Part of a small language model's weights.
Size: 11 layers, width 512, 4 heads of 64 (2 for keys and values), MLP 1024 SwiGLU, vocabulary 19947, 42.1M parameters.
Each number is 500 + 50 x the weight over its row's rms, rounded and kept within 0 to 999. Layers, rows and columns count from 0. Numbers have three digits each. The size before them is the row's rms in percent of the matrix's.

# up: layer 6 MLP up, 1024x512, rms 0.0216, rows 799-918, columns 160-191
# down: layer 6 MLP down (transposed), 1024x512, rms 0.0198, rows 799-918, columns 160-191
# gate: layer 6 MLP gate, 1024x512, rms 0.0226, rows 800-919, columns 160-191
up799 094:578480472509479458509549527404507396513482541585538486455494544478543482470515449404589521483531
down799 098:493481436440509554550479533550485485479419446514537568543456440393493510526379524515505468431538
gate800 093:511560431530479496475484382484528490455456538455463415442495480583644602536540482497521601590537
up800 104:532462573476631464525483602408466470607552531582539512456460570472535403517539513502536443482426
down800 099:561511473525411491469463481490451411491525506454511472543517617469507529477436622498460559490531
gate801 106:479470496539528446556593545558499425559515580492448551462514473519463484487396506467605457505524
up801 099:532432525574437495432567420512483384383549489517497506449530506510457486521503429446511535503482
down801 096:483526480484547531511467487476541553510514575501640587568544469507486403461410532453456433527482
gate802 098:447558553530435532485609496584486469487498580528542504484514550412560534511402508517524563502461
up802 097:479452515493585487476529531495475469523396394526429559476514489520536513587488434482480489451481
down802 100:532414512517555517531393544493482540474551432522503427500548518483451470502488501503519475519438
gate803 095:466546419561400476545446489457440456570556444479560564568541516547401521543510520506626532516488
up803 098:554536500457527518518554630558445503469459555466512515457428451424437560546489582584505497563603
down803 099:494516550500564457579501493491416454460414576514506505497409444484546447524492543468545499555500
gate804 088:539513472572567495482604496514550433478598466545393464455534492495497450427510463460550511521563
up804 092:545443521469470410569546495471569495504498468491514461456484443525524509539548469487437511556515
down804 098:514565570443454466536468470503533538450470467480526576507459435529569529496568459479414545514519
gate805 098:527495464568516522507431394554521500556458579483491583474437475531468469513501500464481491557483
up805 097:481557473413486480484409579519492517502452529455442508473454526520472493493526577485374481500400
down805 096:437481510500496509538492586478471457478504474653442494476446530408526475535547440559479570512485
gate806 111:534538507497486560495556477531453483479490582570447479502502518553448543424459538445493449503581
up806 106:508583508478466432470477504516481497538474473448559590527520458430416501593377506535546517543423
down806 111:520536450441459515539568492532510472542454415458513535407556543474518476504432526481546573534505
gate807 101:447573547564518442567506590538526501559483494483520490486513568529404591527507551540544594471512
up807 096:475529503601517478523448455547521475496506504563452504562504503580414482518493573488487546506504
down807 101:542451508465465438467436474498477480451507540486462479480444411480524478469475531496497415555547
gate808 087:404511367546572473487556488586437578532479558521525538431441478442503455410497585537514476530488
up808 090:430487497532477525482510590422425444602537511528515515525579508524440500464456449504461528482513
down808 086:572547513544432474506489492477479500447542509525446509527527513514504514556470469482492467574451
gate809 082:367524586542569454437536474474481432471489508442534515481502497497488445433532489481412474381397
up809 092:456614515481503543534545572565411547468440514422500511590563394576490596583576550601539443523572
down809 082:414420493433536588501594471549465462506457498525515504517638489476482521563537569487519458440506
gate810 100:574430464458458461512520501559482483462567485489499495507446537494489452535510453644375548572481
up810 098:503555472544393583519505471545556563485480477518447515570518485509503555531512448415583524475566
down810 103:455456467488571482496570540533442512495490525564513513466490515566484441558542534548474494507548
gate811 109:520599531510521425394570445500527479496524583514440526463500437482533490479475463466413533434474
up811 104:433477463508559447425550585532371513526441539499441581507501616535529432521576561549554575490518
down811 109:504513466419546455528430461454535480517534518488504489513499449555574434545537402546549468448476
gate812 099:444492487507464397472447475547460459504493539523476527473518446526469437504468513497475509551458
up812 109:492433494451539407472589493578412395501556565480560556448521519500502474487545433431469472492480
down812 102:442550481538528416511477545523494449513432431523421538509514403477475443576587425553452450449451
gate813 082:497598512564520563440489569512510516538482483496422408545452473484542505537524500476514476502498
up813 092:415389456419472494545471618502587510511463472523540439478436526568546564435444454448462507539471
down813 084:450406452439494512506526408507516462499435505530468477543542462580561471499628466482428487389525
gate814 094:511468554542457540445485423502439531420525498549521531547545606447539532443513455489515500460511
up814 086:583545428518507509490539487479470495431522543491370453459561472496405528394400610519512521461573
down814 085:479396386471436588530476509568449455527475492529420488508492486394453548373461538535533546472562
gate815 090:499504494518541531561548482501445464528435486569533547534549472411465481518556505562495474511548
up815 093:456470476511498498496487484440490502493485568462432495456437663610556599482473530446481587427509
down815 096:538542531529526558541552540522484568407507489498501495476475591555593577520480499559530522490569
gate816 091:483530527501498495439511573544463524518550509429409447440472479504499558582563508461496484527546
up816 094:415489548501487536466601475531366496508428543529539543545553435445400480553517531552564544515530
down816 096:530578512489550531410579433479525528540566483486481476498359491563526529460494529430519516509589
gate817 096:524500475577484528498431448443590491495515525485524505504461565503569426474471502468527408462492
up817 097:483542428515462490533389537474576505438493443526501679563490492485573495547501551551525543527499
down817 097:538618456480474513504522551541553532438485568519547575520511482462561471491489486456570541523571
gate818 087:493599477572583523485491490487409510526470488504498551535480473479487519556487557529499532376483
up818 086:575460487546454550557542497414393450558433533486581500534489442496465540630632561574660476527567
down818 079:562516499498448473506406530520501539540488444394548571549507513518508527538450495470597428502550
gate819 120:541551405509561489515573470475416583508439491425519483450495557472463561445431505532472577522589
up819 110:479471499501521413529572491443581532449586536536474455416494497485546442505535403471544469397472
down819 110:490474424498519486491521480532597509498509458462442457417499557487489504522530501448513515433511
gate820 087:523428407456566456463492498522518478519604532516381508475493552467453470422511436513473457494437
up820 090:481499462507479456598503568564493514492517515448461557424480494475399556582559487462544441546507
down820 087:484472479496473435534443558433520446525481491548453477516381522530417499461518466512465557515571
gate821 087:489625464606540413514447481515542452518521487506443468486520487449503459601556525556532572478480
up821 090:428572504422592474525382436463520605488487428548501503623486509478482439521571486492512573561447
down821 084:468417533458471502557509472558419508495483550551497538572573555475516493435517473512554539440467
gate822 087:460453380533403488393421463505505506496486493583456577580525529554526491488548460482472611368536
up822 091:426588554395545521531572447476643489403406466509513555432546492531606427438518439529416482529510
down822 084:549547517459512502496519575561490488479471415426510539559428459592541469503503486452499509512403
gate823 097:513438548455604551430450551433465548435490502606498473429501530536533409496600429457445417522446
up823 098:502512523487471465451561369454554483536513499521424457451506496499432609572477416399480468585552
down823 099:554477458444518410361548430550425485494444446491499428423611552538533511466519519473513508490456
gate824 135:529536488458507569488450530443476486399454562600394526541526541545485460492512473566469537491534
up824 129:421374514467498480512476470524468573585498516450625489475446516454607527512532428487591471427479
down824 119:486447449460518461557459472536516522486454472430520515518622492559563481539536476508549456523475
gate825 125:428559518503617526559609420479456461478529580530520501528509553482466472521477471414527539490418
up825 114:517579464499540538588515499440455532508522449499567466505464544490453479373419546523494594491459
down825 115:572455468468512601492512486478481490469491470541479378470558389553497494472440509408469542504494
gate826 108:420544479472434517597604554491494437493493606590468548431484455495535457478564484493490466532537
up826 106:536508546509588602490490551558517550542525517473548397460522491588430552467464471486497442481523
down826 103:428454551574524524532496522585510533481487510531628431522545506580500394526512471523583442471511
gate827 093:476531439543514545370455477470522578483498500443514527541495482438468552443419484479436524510476
up827 097:543501511528441446465499493562492580499601512461428518506461400471458501501522479552513601523575
down827 097:473437552552517461586544524513547468511450497449527590593524470483441420489522477568511417392456
gate828 110:514597525475503492513476524475413521506607514479447465429492535594571405454473491472597588544548
up828 103:483435480471492531525519546456580479526419437540480428487520520522385598560468640487542569475475
down828 111:544529508475504477428517536474378487441542494491498476523568442415513571495514508522438522589529
gate829 092:537584547498577525574545473478586450506552469490403405485553508544457479517531547452490395452470
up829 096:558577494477469434528429486533461478455405535528538536486488532442539472504384531530451503490536
down829 100:534489517511452464572431530421499513576584463472563378418482536511522559390496564481482483522422
gate830 087:476544457490529487510547515525538468491503478489356498427545480499502458448495596480471505450516
up830 089:501507501432508499466527575514554459509541431458459554496497497493489491573476523510562528551473
down830 092:563498523466522516509522548583522431512472457503513547553488538573509451552490536411471561610501
gate831 094:468531531492520573487441453567461457450504484503472515466478491549614611506538558471513606489536
up831 106:459562511527397645527443432566498450460515586492465473467516517557578574526507474521508602515523
down831 102:447514438432522457552469517475527513554456528577520534538525492430439359512503457571548424432467
gate832 091:490457520453532491496437569502461595481406617477470544476525467487558453410428520469437464424529
up832 093:498430585588500534461438556597506494456548526461482554505513450504575492549555451493478498513559
down832 096:504476467480459603591502445521488466565527518526507517556498481525527570520517532486551548424477
gate833 094:512502536540535558465485462419508550476514530538514473486474657552472648469401640485505580519503
up833 101:557459501509543489537524422477475467514435566420494424484446575521453663497451499536497609567536
down833 101:439468398437529549496431441566527540538419555552473507503509491476459577522508442500473525447494
gate834 105:491574483584528491539479509552444412570467509478510604513561477490514493514462491549522569482601
up834 094:576483479513499426383505433422454527456465511535514470623420590456546492420475564483491521552462
down834 100:404440481501512391413536528457478388519501546478530548566452578498552530508481540551482451488531
gate835 089:492466546405442506452534487488528555536435450487451469471607497460507553417458605513457437510627
up835 092:488542545586493517467578424483419467544485477458457420525553482431567509443551513523432465511481
down835 094:431530506503439511545440544482505440549475436541479486503489520498542541520506557480474546453545
gate836 086:502507543526392436478554543441583485557573412413512549426547436490585549591457493489509517554527
up836 090:418543540445495467533580411468330506404466557491593508540468499559504489578485535558529548556432
down836 085:511452485519532446521463377551524456478506551550454442375547492463425531459486525528508449373471
gate837 100:537547635516498546534531547552547483549631521500468546441490483471498459497501531400482366531522
up837 110:523534468605500479456502515379503515431430538504520375514545534517483512478457539565572592489524
down837 117:537543552560525512446546517448514468505569596502506593455467577476599469457510558488536404541520
gate838 105:501496524468517497448403502443465569564474575545545559508421504528489501534445497529537512610506
up838 106:498570607564458515462501446489529512466494431563519517610557646484514522555454530502384537424509
down838 111:530539451575526464502462469452538538493486559592509627498458605494504461491487515450392537444476
gate839 122:518504395505411510527547583515517514480496577476473532415489592534535385472429541490589548493502
up839 110:518447612459410497417527518449471462513544515550419558549507521437546509527449481464436504616505
down839 114:486465524459430514468529550392541440542562575470475632590552441507551560517450483520540533524527
gate840 096:569501530510505529488568396394527480464525449532470377417526491564472412521501524411504418482490
up840 103:571445462454625505508569573459538509529503504531472440482476417491527491498516500453536401438481
down840 102:399564460484466508555468486591561481498476415502506566450445486446487479529563402513468481428411
gate841 120:479547454516410450494434558510539541549468555537518512565498520481484473542482446529550485488538
up841 108:490442573530526530550531493524501452557574525453423414515474428499552470491501522534619544482472
down841 112:538585474505551401492565516508482564460537561497469437532544457368496492514503482521526530476542
gate842 103:534485487554629475486527392457447512494570480497464425491529488577571524477483542426501499510537
up842 099:428387493525500396493520535510479552408514531528536514437434507498524429470499497461489481489480
down842 102:548434570382589578485504453497459484537455529487406493522530552520592519446478461439455472437516
gate843 101:550586545533493523553515596526547431520446614528480582450592467485473555491502497523615469432541
up843 098:409451425480439475435574506493516637435427486512497396548483547541514425440537545432485506537494
down843 099:430514554493457467457476496478536438409436484429461551434526542520527472399573573447466429439581
gate844 109:510540460558471496573523540478559598502488522458528420568589466538456531446415489505503527451518
up844 104:419580461539460511471472500532502425501510516499473558509548469515509532444542449513351401528522
down844 107:472516509466424465522498523519433473411395499500487505484450583547534486508524486471512482545564
gate845 116:588521591520582544468529450569480551494481519479424584519451537515490498488506525543503558555570
up845 109:425483590517561554408509535542523565505543570525501457448447614518536548507456566541535507576485
down845 111:480484508498499438512497460427606519556527404574563448461583519550499451438423550518475474500417
gate846 107:568439480522477506406509529461502506470519515366452528495495538475515511514497544452537534484524
up846 109:562541534577444507559509525546500417542455474524534563478530415445485505395515445466363502524470
down846 110:509527509388508437529540609558510487482446461447524506533441453552582391513454487517543561505436
gate847 098:516505478437476492499492567483620515584601534471471458425484510533535516431531502461447463568437
up847 104:525550494431564515487489543492410447416539556529551595440524566567488462508452460520523483546500
down847 106:436427504406435597558555418496509595428565491454527411527516482519491547458557475551552454538438
gate848 115:566472454535554495595487435528466459565551541616470431527614442459425475497458489526491547466535
up848 112:440506570562501555521374497416558496490498519494539460543535517503361562442441433508558535517456
down848 114:459547479531482517561436416524511465460526533446512509514502484545439469439603548516494575501514
gate849 112:575574431604481549519574409531476483569527529508570501453605530454482516501477516544639528540625
up849 089:572489441459556482543521403604481516494504453473573529537429434463430513582474476554534463477548
down849 086:514458459446485471568495461552518517488428453435508495601559474460424530523538527463441471489485
gate850 094:424518550497629536485436532562417456584570527384482571502551421543573370555509562557424458562450
up850 091:418518567485531520575410467569496523526554505464394531561537389458540421580541503539531448534408
down850 094:420547467469484463501527450479500487500424407588486491517455529471366487552503489534466551556430
gate851 115:536580480564494605490582508593425475508545497534473458478470489492415540456449535581477535525543
up851 110:593524601568462546518487411596593395544550540465510423494499461500516578428452565578556520503469
down851 113:503552568497450361490510552485443551570495416552502611523489451436420455484485489499501506510509
gate852 097:575467464432520482565522521466487459523419462396353581443498484472506484536493461537575468550481
up852 103:515517517447485532488548444429390583471460484445513561463502541525483463497496453533519509475546
down852 105:464508522520504451457536451487501490499468557507490414470498517442549586435502544566463524473492
gate853 093:502523499525492541485463557454493461515535549560557439544462525459544545476518512480571406465541
up853 103:489538494558478455392563429462519456471475537431453532470589539548528449471514490513427589558444
down853 108:596514560552445453416531448456425418492564552481489505479498607494549581503405566488524510554624
gate854 088:498457556533486530565497492465537523441475501503459528570560564512533525513501454497565479563474
up854 091:494484437590475479484604428549478493461440434572466517525434559444483504484477517478471468497464
down854 085:511608534469473535482529474498431526465554464488462536523455459593532450560459641463374458482469
gate855 091:448487518584626461440602558466405433469497614448490464519591483529506359404489539475513553520461
up855 098:567476583463569472468458461548442510500480503518506554427379498498570536485554476464459541453444
down855 096:605483511468501488585485439534395596570524478493467481496495549492517529513585445504442564530511
gate856 118:508611541522412491441587520452504459422526540474504577436467500498499493468494525486521576498478
up856 103:528451569489544463493511437496499532537484514556525404499507581505577582583519582478528446557609
down856 105:419531462480565560500539507482420462557585493517540432533501525479508546421450510518477528523531
gate857 102:472515539495448547455479388437520488496468472496478416555517437499523519509459509491492535485458
up857 102:553469478503560493460400470499463453502459528539504494474473588513473440470554496520459455488451
down857 106:492462436400545490442423567466449461463457489458469476516520376447570526451535585457523530583474
gate858 095:517561501462485449511399460546567455467521624538520551562568511598526572527482486568491566488542
up858 097:442508385466456532442449499515504528451562595578578549518536498552559485436473457584537509509467
down858 105:456531449524465521499490470543544589482526472464520464420495467501527433416592442530530479455432
gate859 096:490578475594471561543607496500476520517501501507537499434521498483494520452534591413504551513550
up859 095:475464537503430527455530534500586549517556484467540495453495568420451504519516444503584619501516
down859 097:500505535449450520535545450545548457539545523506445430436425529578506516541482524437525496500532
gate860 123:589578550514549469423578494517388474454477556594369540432529529532472517451530569509440472503509
up860 116:454503465503417491589374507513486505566533474507499488517478551468535564499461441577504559460488
down860 114:547514478477459434560421445499492518491451462498411482514424470482476549430467484484508577475553
gate861 090:589442555506406523498517522448593534559521487560503451461473576507615559442470531461522454464643
up861 087:459456522464499465455509563477559476469578515514556390520523435439487444470465435485547511517521
down861 094:566514544469540533465553563520434480535515450438588438521473500483475456556391484545455580494491
gate862 086:568452476523439488513541488471482491509499478430450472438492524418490465423484487449532529410542
up862 094:444511447560453496611446550378573465532486522453525499461502527522555493465456507461503509485448
down862 093:521437493492494537545472485480487445484486536366508474572525487432533571544557395528486432489549
gate863 081:630462480545502501595493509496655516489460563498488504550468520443506521473503468605537466457526
up863 087:383554465530508530341547462478459436501509471554471519465462532521436472546594541616414515545514
down863 083:464473451590581470472483412522371408439509481521469535442478527518471537483476587424511506438463
gate864 113:547574463522413549509567568445545484443412561398438554401545489479492521440515590531489509552510
up864 109:503490584475541524446542499477538557473507579616456520412547516429365535508411534468494398494460
down864 109:523592518567493536540576470504438470503471548516475394555620560382470574482533491593542512515497
gate865 103:544499412547590538390535592414524434462555499548539558521593496471444407508506457417465482457459
up865 101:459549474515491543502469557511507510640515434500474399444590513515502482546544516548606516460523
down865 097:558475540509460550469553505575555416552433463559470445505486472466488476495531442551560560530491
gate866 096:488425522540558448488466567455596502468540464432550456487563425456565502445505445435537428459482
up866 096:491575600524413511428549444496509493543403466593445462582487485465500537420626448447491577585486
down866 098:558533494527437430529466440498445538500566545448441471515505582544644512565434498467471498506577
gate867 087:438508499585529460516589458546448486464514412473452531456469523531483497540485548510626443387538
up867 090:487497514421518545410513553520586520525465466509393416472496440581528533387489537552447475491520
down867 086:490373505419521473537530584505522428482542561516409531504566487506475560596484580504619443498495
gate868 108:552615546547540463485504508520455497565516588554453522475509587520489483478527454413515505529487
up868 105:482469477523507511473518526439567522494523515447552460541514499537441468485515501534521541477509
down868 103:528568500532486593522497499472424504516517546487482566513600565516454537468486543479500519404520
gate869 090:406517507518466476589471486512448584555516535482475576497463518537508514481479515477539561481435
up869 094:425542534556510452518469579478476568522516494558495506461475473557502506462577469463487563541502
down869 096:560446516459500452500435497434425451491472522601543473454471464460517559487532513448490494482543
gate870 112:561537576529531525443531487458457595425527528487520473473450587531549587492405569576528473527513
up870 109:417474552528498482528498494558505472472502551529512564505473553501432497466509549605414470469495
down870 108:484433401445414416540488474492505491404362519588575547500536525583451489488499482586390459506513
gate871 099:516560462552498444422509495474473413513580469474423578465521514527501547406593439432462568577485
up871 098:514383535489523495502486464444498466499503425453514502539517445511577512488518454521484483475523
down871 098:493581460515608428506514557535462450502567464580452488501439445458520526550494472434450431557494
gate872 128:544499491492550473464538502485535471474515521482474432524518438519453493456513564527535423481425
up872 119:437493503514525431466498523570401433479509501500467486508467454554475424553563510544434517541467
down872 120:446557528477457437540532506506493565397504532521490437489537526450427449439512491554506526461495
gate873 089:500489423417605467460519542481479474507526530536557463475452411492427496433439445597360598499564
up873 094:481594526579422493463497444496475368441489431355497508527476541421503501627454427496459496463513
down873 086:437449420485502469449535461525389462465433501588410485523493535547608413502602415591549447475475
gate874 098:537517551509546507511427413493440508507515467475384547475585499534413518504539495564546503488463
up874 093:537448607420470455442496494471535497474543421464493471458493493513390551543544520449491524532490
down874 088:518450503491510513534435473577440553513483543473496470499473589544528564485534497572550492487514
gate875 104:629449562507440544543412461478642523516533522435539468556522570501532579487414440507498486440580
up875 101:494503537557519453446511527541491494478456521469518526491447462439485531531576536486533462537471
down875 102:454489604506459394542528564584477509573440525467444554526348433433492531552476457488545543578500
gate876 092:514461515517459506531473396565530354580527511535505607535473558482415499520415511424503498449464
up876 097:531412499535529514484550517533520477480541501463528557449477524563482527442464544499508433584471
down876 093:453428498471440541433485455473599511504556536488447507418396469568472538486482521584437458442477
gate877 085:561475604447466536488486489505477620475543514558523529476416573518569501509483484557424498641508
up877 094:565512502530444483574552539548589517561544510440488439454495429494450484516451434452493493560423
down877 091:396527503486464496494440475515410505527559490499475567502544554463473478517475510541532498485456
gate878 097:526461577538421495539464506499443451504487545536553555524551496406482536486443499494680557446537
up878 091:531413540530587474491532562536515415422508531568422467546540540396519518472512525416449498502441
down878 095:513453563527478627512460600448435435478473512558457475438491572443478517473530424503558485494570
gate879 117:518465592490448538541393525482585511488548515589496482522584584468467476575445470573541462549538
up879 102:477529572536498540504464531521471486513501544499536509483596620490414497551446502587492487459467
down879 102:509452467476488553524549553582517528465513527466501447390534557513518508603443449546495463508580
gate880 100:513448507453475442416463411408508527505535475567442502472504548516570396456483502455589541507560
up880 097:477539534526547479567589531510379529530428546414560581507557531492456560433535534547516532440487
down880 089:477416526419523604502459527534545519470537457472434453546664497523595502497467496476511471469540
gate881 108:538522510473491486498490489485499515601558475450537408495555486461461574550570509524424469524502
up881 109:464550489505388448468560494555488540528428510602540662520423562464544451500492497469561501526508
down881 109:513454417539398481441490513587537527596499552479475454520545455490486488463543489503452504487527
gate882 119:492495606478498454474494452509481546526477460497475478479498535510470451466513452412443523570444
up882 114:485564501469435447452584484459469502475500459522452562527479570487582433466453512537486570460617
down882 112:445551552527483438465505493427492440541442560513455499434438428524418461477536574493392502507497
gate883 091:477556531549541506430514551539430570554502550479441576475513593526557526550560552556475477563553
up883 093:525489492507573469518451576458468496531489484520530496552523411459508428420518449483528449462455
down883 094:502504483493513473487510448486423588450493568547659464556464559433519499549444523571502452494612
gate884 080:448417484502533545483530533510480483488423441615491508540552536456469500455586429500431559416586
up884 084:457562572586421512492444531545471507486494585426409415547633529493512502444473589526566444599504
down884 076:452452485524519596535472483494512520438447526472396527529564527397466487495487544473589479499563
gate885 152:545593537619483506509504502462483473511528575486524557508553558503527481477410538505551529555571
up885 119:536396516346522441488488485473556507505554441528466462487453549544496490515570473530472472465456
down885 095:542601496515486473547488526499464543569443483473575540524520489499472499504431545580474526624489
gate886 084:581499510514495466609486511463606503509488575482432507551570488468479538476511449444520479421437
up886 089:430530485448473525422483516450399491500519507591464465491503486557525577525498445554403576545495
down886 082:434491446586574476423448465520433404482542467466476528485548540451552501482544538378463535478417
gate887 081:442569546563559529573499562529457490431487543450456444485438517447469502504526503550495529529514
up887 085:437481537489500544496405519589553424417475561485465499485449459486540474576546600536508465480527
down887 080:506486496505554497417502470521538436479498521531403564569471484412477521526481566540629453409438
gate888 086:509514497473550485528482539491517517504505522556417533463619499498507429452475644492528464482498
up888 090:545495507541478467548437536472506511523509471475561434545547453569564448528533464571478508599487
down888 083:417440516436506517534456507403494465475524495522441511425540408461483476536527481430439419473526
gate889 083:507584539484570499549475396465522487499536514541372469555535606525493449544479522519613529521572
up889 087:414459472584522407509478535460472512503471530437640525482530481492490491489445499549492537488396
down889 073:586490522474531505518536462481588450462470524581494495444597541437492524523529466364560472460502
gate890 100:447509413565474477583437441488459477537509512505498475509482561540570520428469456429467503403503
up890 097:360505450510527411511502484561453584427506495536447436538427444513509471532523469417484508521417
down890 102:500478560528493489446515439570540547451463504540455446514436548488492470561425520464448508528527
gate891 096:460586479489487536439600478503559512511481507519480480577447473533476506427459456445528527487503
up891 099:484487374540418523567476439535464546406527498458429553541480502497458503535463477461552479511493
down891 101:496460475493467489626589526455563452496505453501496456462558438451484513525578477487576411562461
gate892 090:532477535521417554457490489498523509507529467453464538448578553575517447484526510443497441531493
up892 091:461575506531530449497492515521418418514520527539548493548456506425495531508423540601459631520535
down892 099:571577472571461550445558487408522481482521547606537509513485634505524497533398604532477518489524
gate893 099:594472543497486528539354524504603472479452525483427502437549536529581480501439460494445595501525
up893 096:477547459449474507494432506455613456376507499491449475454575441607512561413499495437450543544453
down893 101:486523432411422508438469465423510498461518406430524500475556444539374431525494482424509520536497
gate894 101:527607528555513534537489512467489527513491617560574517505495471528465455566487479579543505468453
up894 098:554564530522495493569528406519515491474531493398461469564466506493574540491452543433428477526489
down894 100:586566555504454528525456499514471473492601540541494531550479530505518478518443517553440533489493
gate895 080:477505538525547514569464561578473531557499516513467510529452535451558542580622518567633470517626
up895 087:506515495510482511582442548518525545507567510426406482448568514545465459565569541595523470528527
down895 075:610475533441498524414359602524458530516506526481602435502484601504527483532395498502499459552504
gate896 106:556524536556488455511596547435420490590506571481470559457456492549517367407478487416548512563443
up896 105:513373499485468508473505583536484515522561465535476527430484541504500438522484429455455529475474
down896 101:566418488544501491513444426581584594486506429510451459472427522583524512475598455525494463514523
gate897 092:443551512501548518525505513491516519468557458614502554422481562517599544571506520458534567450463
up897 109:516538473442487546457426500526500406455519511583541532510530452530494560509471514543506528482452
down897 102:402488429446498491510453497587568487551454505502485474566526412500458456515558469476490448567484
gate898 095:423552527540482427419540477495407483584502513521527491434460594480517386451419490491506573442512
up898 088:466525421461523393389506542528550481541565458470553473372440496421537480554572541440573500465478
down898 093:453494470493489459554560521467569486523545523531532447444349367499620437525565434458546453481458
gate899 085:456467534451598526597445499507416553479474509436611561559462517468494541513527511489617579519530
up899 091:496486549416473527437461381480478510562471506549561505563508542450549517510593431528525597568491
down899 087:491570441511470470455528580525456488468465556555507502400596564536531472452469428504423590437551
gate900 092:555460533462479507502517411480565450478533413472423535537443568513490616575441543456536522462487
up900 095:586518543497497524524535451476515443543544470526501473531498554536543558509473460590432519519529
down900 094:451504450417548463585485479540472458575481499625493516459517451458466469469479487581449475403443
gate901 105:510593484585502499485611466462488444649507496490417592541561506511391544487467544556466505545522
up901 102:464552564528491430408524575536495414509521474460516420572494511471571451544464468480553511460503
down901 101:504576455573495482492555459553518393541512457471469552565563515454438518526544462566582489443578
gate902 103:340547473444501514580464495524491474569504453458540471450460404484520410443452484476539479406559
up902 104:484474645501356543498543509581551453516498474522494502434496427457461543544455415502520472505502
down902 107:465486520468513428545508430495533547502555463421525503604604532557433469375488452504478561472541
gate903 112:641589446540524537409526346476460447396513503502442492528558500501432548451464492588482532567529
up903 110:542511497494562469568522535512466555582527456565516426529494403505430453451608505377476496521545
down903 113:511506572475456440643450542564460490463448582531522533449483464485535490458451501483441561513476
gate904 130:594559529542544488533530537569403445546580603497563613493557584455513431505441463486544511532508
up904 102:428443474519397548545545478471571500454373508584479460599402591445520476627512546510449454532499
down904 102:450517508569483525569497529495540511456473505538364515489516525468506503515539564605420551498410
gate905 096:554448456453555514489565602415491401511553489505511465461549508565517471537549543414479374516496
up905 109:455467493543412480514518480522458547490423550468427546490478606476441646464428587535585607505551
down905 111:596452540633494464454538539491455427466565539475522463487433552584553585450397627476581515528511
gate906 107:520460453532445565417522488490453453486540512435453513512584495466533492419466556532454587549572
up906 108:463584495536483495499567410519492456477512529530495535429487580514602516519512562525525484544477
down906 111:539494497451524477480530566481510456568560406428432529506545594503484513481515547464503490585486
gate907 112:495428533461516517492435480544488518576451574518475481510549539461423478463429463492453438536472
up907 109:510462481490459527502482555555502467513455506461451527514542456500463509515523551532508548533579
down907 109:548515512499475432529538488453523495504452563479515411434391567521571497502511513519551552544532
gate908 113:471507470530492516556538468451478542497479537464553524619503511468409531544501485588558546523508
up908 099:563523430554504489520568526543478489550536448500561521542441485572528523426548521456464454525533
down908 103:572507437557482504471539436503508468533451400478561559458436498585395448500405470511414457473584
gate909 096:564559623507528598462467453513495507497591507485433523442507600606553572500452544459543477471500
up909 099:520495529430505551503476466593503476504527437443494460473501507581494569600510496489491463509499
down909 108:416444485415548408533467482613586464470410418487483549492477436504453416490538435547467463468438
gate910 097:387572577579417446482453589530537522448535455443435544497572432535470488460567457506442542483468
up910 100:461466511554461563530446496492465409481514441549468551529501499479455427531566471508623514416502
down910 102:463502498483538454447458488510564468534589479469532473532506423517485391398467487452498551467540
gate911 104:490530463421508494513470577431487550480571514524378567447586459509532567454498555469601543617512
up911 107:509522442497536617486462517513484534477533418488463536468533447453525465487543439457474536444449
down911 108:554454513437512550559507540538517454427483470489589561563441540493555374533517484556429521465537
gate912 088:534551412512434475520531518531482551516486360507434531554583493415413546560494491481607442448483
up912 092:538566532509464501494515522519473432482484514520544457461508632496611505574445443469434487475521
down912 093:583528527533492426598495450530514470469541516515581391403396593532519607510477524543421569436619
gate913 129:454599470511475475447467475436501510499548532558477528456454502456534483492447588554484441521418
up913 111:420505507480481492509498502491439466490482546492486451405561475526429507395500455506521467512531
down913 115:522620440448488473492572487490475496566480461499495487508415429423399498484525553561432619529466
gate914 099:457549511559488559538519436601474547473522485481467494515452490537489579481578541528554506521494
up914 112:582500508519674424442558524452444462535585525644566465465497522496527425469510491488448461452435
down914 114:573573533526493498424491429458442527497565514460547424600577614551477591465414583514538584567560
gate915 092:422605552468499448421519409506497493507420447567513519435393514438565413519490575498428529388548
up915 092:524537646511510446497536475515540483448498533517441425476407507424567496431460476499511455526494
down915 091:467562538588454507465515463456547445463448494523542591442462485446515543488492536497419520477482
gate916 096:475436466548496555351477538505531566456489572399538519529464461538479512506518593584557555547512
up916 099:467521466405441472522484484485574526438426507464473622584485539482472491537505556608558621548581
down916 101:481505510489461448528482446595586544534461448478524470421489425502454483542536500411438598488504
gate917 092:487537509504452532500562395396412461493524565579424538589496581484516521409515517539498500537460
up917 083:535496557556560510456482538495471454524497516555431518402551584484504465510465498477503562459534
down917 080:549540464632512489531505484456460507470531569554438482461492554500521507466474439519556484473508
gate918 113:530464498433539527513511568547538507527533509494426492457528490509512500543494552464593514568428
up918 113:476430525486449492456554495510542506513481441404529504400475459495564521540562578499507487540449
down918 119:500485536426398498429529546481495491543555411408522446540593452555465516500494518451537432527523
gate919 101:494436565546496493499521576544465478532555542446477521505475593429585564523557445513509533571521